From a checkpoint of a small transformer trained on Wikipedia: biases, 303M tokens.
Each number is 128 + 24 x the weight over its row's rms, rounded and kept within 0 to 255. Layers, rows and columns count from 0. The size above them is the row's rms in percent of the matrix's.

# layer 2 attention output, 448x448, rms 0.0859, rows 137-165, columns 112-223
size [101  97 101 102 100  96  99 103  96 104 112  96 103 102  98 103 102 101  98  98  95  93  99  99 104 110 106  96 103]
[[150  50  93 145 116 148 126 151 136 102 134 128  54 122 109 165 121 109 117 123 106 109 112 134 139 162 117 136 128 156  93 135 124 128  83 130 205 135 134 125 108 118 127 124 146 106 145 158 127 152 141 144 122 146 137 118 128 124 137 127 110 146  97 141 126 141 129 137 106 112 134 120 107 123 135 167 102 160 113 125 150 140 161 147 124 127 128 133 112 156  90 141 147 122 137 109 101 146 141 116 123 143 122 119 145 148 136 133 161 137 111 124]
 [ 82 123 106  64 130 140 127 145 117 131 116 133 124 120  99 170 142 157 123 158 101 121 124 131 111 129 133 129 123 136 125 101 114 145 113 116 151 129 124 100 129 144 149 145 124 122 127 136 109 138 131  97 105 103  91 132 125 160 126 159 132 151 145 124 119 126 117 129 146 133 142 105 146 135 145 121 117 103  93 132 152  99 133 102 133 132 114 134 114 116 138 118 153 108  97 114 130 148 158 129 140 113 156 152 111 159 112 135 137 123 148 116]
 [124  87 128 147 132 135 131 139 142 130 135 133 162 186 125 110 116  89 129 140 118  91 113 107 135 129 108 100 128 182 147 133 160 147 142 139 110 128 155 153 146 137 125 101 138 138 104 124 136 124 136 164 102 104 130 127 149 117 126 146 106 133 108 140 132 129 148 135 157  86 147 144 143 162 141 142 123 145 173 132 134 132 111 106 143 110 151 152 140 137 174 103 130 149 125 123 153 131 146 109 139 125 124 158 122 130 123 117 134 171 151 135]
 [167 107 165 149 116 127 112 125 189 105  73 143  72 105 129 118  85 123 111 150 130 118 134 120 163 117 100 138 158 142 113 134 146 103  97 104 110 129 136 124 135 116 104 108 111 111 113 128 102 126 131 149 110 134 125 150 129 110 126 133 120 133 156 104 114 144 122 139 117 122  98 130 114 154 120 110 112 128 112 130 132 168 128 132 134 122 135 136 141 161 151 105 131 155 113 145 146 123 137 160  80 140 129 142 146 123 126 131 122 132 134 134]
 [168 144 114  78 157 148 133 141 121 156 118 120 121  87 120 173 125 103 142 125 108 129 114 114 103 158 130 135 154 120 154 130 119 103 122 116 113 134 139 132 125 143  95 113 127 115 140  88 147 143  96 127 102 128 125 131 148 115 126 118 105 141 115 136 131 143 107 135 142 138 123  90 153 119 130 142 128 126 137 141 105 137 122 114 139  96 133 127 111 128 129 142 144 135  98 116 125 146 111 105  99  95 145 105 119 125 144 139 121 159 116  99]
 [ 84 128 173 129 100 141 124 177 104 158 113 125  70 140 137  91 117  91 118 120 128 101 117 146 124 111 109 116 184 147 121 132 137 149 116  80 126 142 135 133 130 164 117 127 102 137 118 116 107 111 154 128 134 133 114 120 121 116 131 146 119 152 115 132 123 115 126 126 109 137 107 135 110 163 136 101 116 150 118 121 128 169 132 107 123 125 130 147 156 120 126  94 147 102 151 137 144 121 114 106 131 103 129 145 123 141 139 115 100 131 124 118]
 [ 90 150 143 113  56 126 134 124 113 127 116 102 106 165 103 131 165 125 122 151 120 128 141 147 142 132 116  66 102 100 142 138 102 131 132 120 106 142 143 120 135 149 106 108 123 131 148 112 139 139 144 133 159 134 113 124 156 138 105 103 136 151 113 108 144  85 117 116 153 151 105 152 141 106 150 120 107 125 165 163  98 103 129 136  64 142 114 102 137  88 111 121 141 130 142 117 131 124  84 152 111 141 141 131 142 139 138 120 144 106 109 115]
 [101 133 125 144 141 126 155  89  97 172 133 166 172 167 123 175 143 146 125 130 101 131 126 157 125 122 142 106 133 129 143 145 127 114 130 132 125  90 156 141 116 100  86 123 136 131 114 106 121 127 117 132 126 126 125 113 144 149 110 127 145  88 114 149  90 137 149 131 143 137 138 137 122 172 140 115 140 127  92 121 164 113 140 124 141 119 143 125 130 120 139 118 133 133 102 129 137 130 128 163 122 122 108 152 176 125 156 100 136 119 133 111]
 [ 72 123 141 119 123 132 107  95 116 145 145 119 101 171 106 127 127  65 150 118 122 127 112 168 139 115 152 126 102 117 169 165 132 111 118 120 152 153 115 113 124 128 158 128  79 135  92 119 158  88 141 165 102 136 133 104 121 132 140 133 120 115  88 103  97 119 127 133 107 129 105 119 124 107 175 118 144 114 161  96 119 169 119 135 126 117 135 133 150 139 125 138 107 119 152 152 159 147 111 131 105 117 110 140 143 126 103 125 110 128 110 107]
 [111 180 123 154 111 107 113 137 124 100 126 200  78  79 136 100 115 106 138 131 140 142 148 150 106 116 118 139 137 146 147 147 137 101 136 114 117 132  91 156 104 137 108 142 114 107 119 110 139 166 150 113 136 136 127 145 115 154 114 166 144 122 129 111 146 108  94 138 155 111 170 123 110 105 145 167 126 137 126 102  99 129 147 127 113 133 119 135 111 135 123 130 159 152 151 116 116 122 106 134 113 119 136 111 151 109 120 124 163 124 129 118]
 [116 173 106 150 118  86 173 132  93 130 163  83 105 135 150 151 134 111 114 138 111 133 147 125 133 127 128  77 117 156 125 160 122 111 112 140 120 148 125 126 130 120 105 119 110  85 125 134 112 115 114 144 117 104 104 140 156 117 108 100 153 112  93 114 133 101 164 156 152 129 122 130 130 142 108 128 124 147 162 122 131 117 152  99 123 141 138 123 136 126 144 145 128 150 155 129 146 111  96 120 130 119 124 137 129 105 158 132 118 124 125 141]
 [156 130 125 130  94 149  98 111  94 124 132 159  86  89 126 121 128 103 127 134 116 139 125 139 171 180 138 107 117 109 110 145 138  77 121 130 119 141 121 125 133 122 132 120 112 115 115 140 122 131 160 130 116 132 143 122 134 138 104 139  82  84  98 172 128 126 179 132 132 142 140 124 139 151 153 110 103 125 127 114 127 140 125 115 108 112 151 143  90 145 126 114 153 117 113 130 122 100 145 102 155 111 104 172 148 132 135 114 134 136 143 143]
 [ 99 139 126 145 101 143 129 121 101 133 133 143  83 126 111 135 135 159 149 140 142 160 118 108 135 150 103 107 140 124 104 141 103 137 142 128 128 112 108 113 150 110  72 111 121 158 109 114 170 132 123 146 127 129 138 142 170 126 125 130 142 117 117 152 114 142 178 133 160  97 122 132 131 102 122 118 112 117 129 134 118 106 115 160 133 122 135 143 153 106 107 145 142 130  92 165  97 100 138 200 115 138 132 125 141 104 120 135 107 148 138 135]
 [150 128 136 146 163 132  99 116 104 163 156 153 172 132 152  94 121 154 124 134 143 127 159  93 147 152  75 150 116 126 123 110 120 108 153 107 118 126 151 120 148 146 142 129 130 140 119 114  99 141 135 129 117 166 137 162 116 111 141 102 113 118 108 145 174 112 155 119 125 148 138 113 127 126 109 124 152 130  94 101 117 138 146 126 149 115 130 139 115 137 156 134 176 115 117 126 145 142 172 127 142 133 107 156 159 114 130 105 104 141 164 122]
 [150 139 137  88 105 127 145 101 109 131 112  72 141 148  77 123 127 135 149 130 139 129 108 135 129 116 141 147 140 105 103 113 123 153 126  77 131 135 164 109  98 166 115 118  84 139 137 127 129 104 115 170 104 108 105 110 137 154 121 117  77 160 139 138 135 104 110 133 150 125  99 119 131 121 125 128  92 111 128 136 141 121 154  96 145 149 131 126 150 143 131 112  91 125 107 126 127 169 108 113 128 115 120  95 111 153 126 147 126  96 112 127]
 [120 130  90 137 118  93 116 117 158 139 133 168 156 115  67 140 125 112 112 121 136 146 139 113 142 142 129 129 160 142 123 137 121 130 106 118 112 131 144 113 107 103 134 172 120 123 122 131 162 139 146 125 143 136 131 137 152 125 177  98 158 128 119 142 155 144 138 128 161 160 155 152 125 125 116 159 122 108 124 140 110 150 129 105 144 133 139 139 107 108 107 148 143 115 114 131 140 128 147 154 126 147 131 164  94 138  96 110 150 104 116 132]
 [ 84 156 110 125 137 127  99 118  86 117 162 100 110 110 159  95 131 152 106 122 144 156 113 129 133 138 125 105 171 130  91 129 148 113 135 133 104 135 122 130 110 128  94 124 129 135 118 150 136 150 112 177  93 153 130  91 134 104 157 150 117 121 151 145 102 133  85 132 165 130 133 148 129 150 155 133 165 146 148  97 116 152 145 133 126 101 125 132 126 144 117 106 162 117 138 141 118 130 119 124 129 129 129 141 135  77 127 144 127 144 118 123]
 [138 110 132  63 149 119 128 122 132 134 152 118 145  92 160 110 152 105 151 136 133 123 140 134 151 124 150 172 138 152 156 145 146 136 145  98 105  87 128 127 118 142 131 141  97 120 137 131 139 115 107 128 141 130 114 110 146 167 143 134 112 118 115  95 108 103 113 116 104 126 139 147 159  96 128 115 161 151 156 111 127 129 153 135 150 139 136  92 147 133 128 116 107 147 113 156 129 113 119 148 133 162 147 158 112 124 143 126 129 120 124 147]
 [126 172 155 132  97 132 125 114 162 118  35 154 158 123 167 169 144 146 121 154 120 123 146 123 169 141 139 127 125 130 144 138 137 115 122 121 161 151 122 135 125 114 168 145 123 130 130 110 122 112 121 106 143 113 134 138 120 147 132 117 112 119 124 161 120 125 129 117 106 130 124 113 137 109 138 164 119 142 101 138 138 133 171 131 175 127  99 111 112  97 121 121 101 121 149 114 137 113 156 109 166 136 127 115 145 147 133 101 135 114 133 120]
 [119 216 135 134 106 100 145  97 132 156  95 189  60 103 143 164 151 143 114 117 138 147 126  95 125  82 124 128  98 134 111 136 118 108 138 116 122 159 138 109 133 123 120 150  80  99 125 126 108 151 134 135 123 109 132 186 146  99 162 137 159 150 143 154 104 128 132 142 132 113  95 128 133 117 140 112 116 120 148 123 142  97 143 158 140 140 110  89 143 130 117 133 112 156  96 117  97 146 101 144 120 123 136 132 132 120 149 174 146 115 131 119]
 [109 161 122 115 157 126 146 129  98 105 138 118 106 133 142  74 131 110 111 124 115  94 135 160  83 143 111 119 120  85 123 104 165 137 141 151 120 113 102 131 144 123 103 104 160 126 107 115 128 141 110 134 111 145 136 111 108 136  99 107 119 109 139 102 102 115 125 118 143 163 161 109 145 108 114 125 144 150  95 116 142 167 156 119 104 110  98 107 127 135 121 121 103 154  94 132 165 148 127 121 117 124 113 153 133 136 151 143 102 137  99 120]
 [103  70 123 161  96 132 140 115 146  84  99 219 104 150 142  99 133  75 143 112 111 139 122 185 115 113 162 116 177 141 124 104 135 121 142 146 112 110 140 119 112 115 113  83 102 140 130 100 124 100 112 126 156 120 123 132 147 120 146 141 146 124 160 131 133 109 131 100 145 126 125 133 129 157 166 154 139  89 151 145 140 170 159 121 117 120 126 125 130  88 106 147 141 109 155 125 151 120 118 128  98 116 144 159 127 129 148 128 126 117 129 149]
 [127  90 192 109 100 191 136 106 148 108 147 163 106 107 172 108 161 170  99 118 143 119 158 123 128 130 121 106 106 137 153 172 111 105  95 117 159 153 121 148 137 131  98 139 122 100 123 134 136 158 137 122 151 133 127 148 153 102 172 121 164 149 104  97 118 123  82 128 118 150 151 110  96 139 133 137 150 141 141 120 150 135 123 142  99 163 123 131 110 141 117 119 139 122 117 135 101 140 118 145 110 156 131 149 143  98 128 122 127 130 112 132]
 [138 140 159 117 142 162 131 142 107 121  91 202 124 138 164 122 152 131 111 121 122 102 150 142 100 190 140 118  87 129 131 130 117 141 127 147 100 173 110 105 144 129  88 138 141 109 136 146 148 106 138 112 108 128 140 111 138 173 131 127 124 129 158 120 104 116 109 151  99 134 152 176  87 122 103 110 132 137 128 172 106 128 107 141 118 128 135 140 166 160  88 100 132 137  88 119 142 127 107 105 116 117 114 148 136 126 151 135 126 106 115 121]
 [134  77 116 102 133 111 150 129  98  92 145  62 137  97  78 156  99 107 117 130 125 132 115 132 116 154 126 159 117 144 135 161 142 112 104 133 127 133  88 133 125 106 163 121 130 119  92 137 165 110 111  96  89 150 141 118  97 143 111 121 124 160 118 134  97 117 129 107  87 114 122  76 116 110 116 123 150 122 121 138 112 144 100 118 133  83 128 128 131 131 130 104 130 115 119 135 146 136 130 122 158  92 108 144 115 141 119 147 113 116 112 146]
 [102 105 145 117 114 101 112  93  99 127 142 158 147 181 146 168 146 117  93 144 113 125 180 115 128 114 124 103 133 129 120 119 166 133 111 128 150 151 131 130 145 134 130 147 127 139 124 133 106 124 118 136 109 108 151 165 139 142 103 115  96 134 111 122 102  98 120 102 148 139 114 148  89 132 149 154 121 116  92 122 138 144 134 131 114 138 120  92 134 112 123 127 114 112 155 138 102 165 128 106 136  97 125 140 128 138 152 113 120 139 137 126]
 [141 153 150 117 119  99 132 114 108 156  86 127 119 127 103 106 120 136 142 106 133 145  97 125 150 128 127 119 155 102 129 151 103 137 129 111 143 127 137 133 126 112 122 135 144 118 119 111 149 156 124 122 110 125 115 133 114 136 149 136 143 128  59 138 139 139 120 112 154 133 118 123 111 152 148  83 119 114 141 110 130 129 131  86 128 139 121 135 120 121 125 151 131 115 123 102 144 170 110 121 118 114 107 110 125 150 124 106 117 124 117 156]
 [147  78 164 157  68 126 115 101 149 147 138 124 146 158 190  70  98 143 111  87 156 139  92 123 162 154 111 155 133 145 145 118 126 123 110 130 123 134 153 139 112 120  92 104 109 140 121 148 165 153 123 148 139 146 131 147 138 131 154 102 124 111 126 125 115 157 166 115 184 140 136 111 145 158 122 140 127 124 139 139 156 131 130 137 147 145 111 139 110 141 118 156  98 126 129 117 157 140 144 133 129 148 124 113 125 139 101 120 125 118  99 149]
 [146 101 129 132 120 146  89 172 199 137 123 193 100 156 158  89 119 153 134 102 117 155 145 126 121 129 126 142 117 121 115 143 137 134 149 161 146 153 171 124 137 133 163 163 109 112 124 142  89 110 114 103 117 117 174 124 133 139  73 130 139 135 139 131  96 126 118 110 116 157 110 139 113 107 112 133 142  90  92 132 115 143 152 123 131 119 133 112 123 131 127 138 119  97 121 119 139 135 105 138 153 102 122 132 121 119 137 102 116 110 124 131]]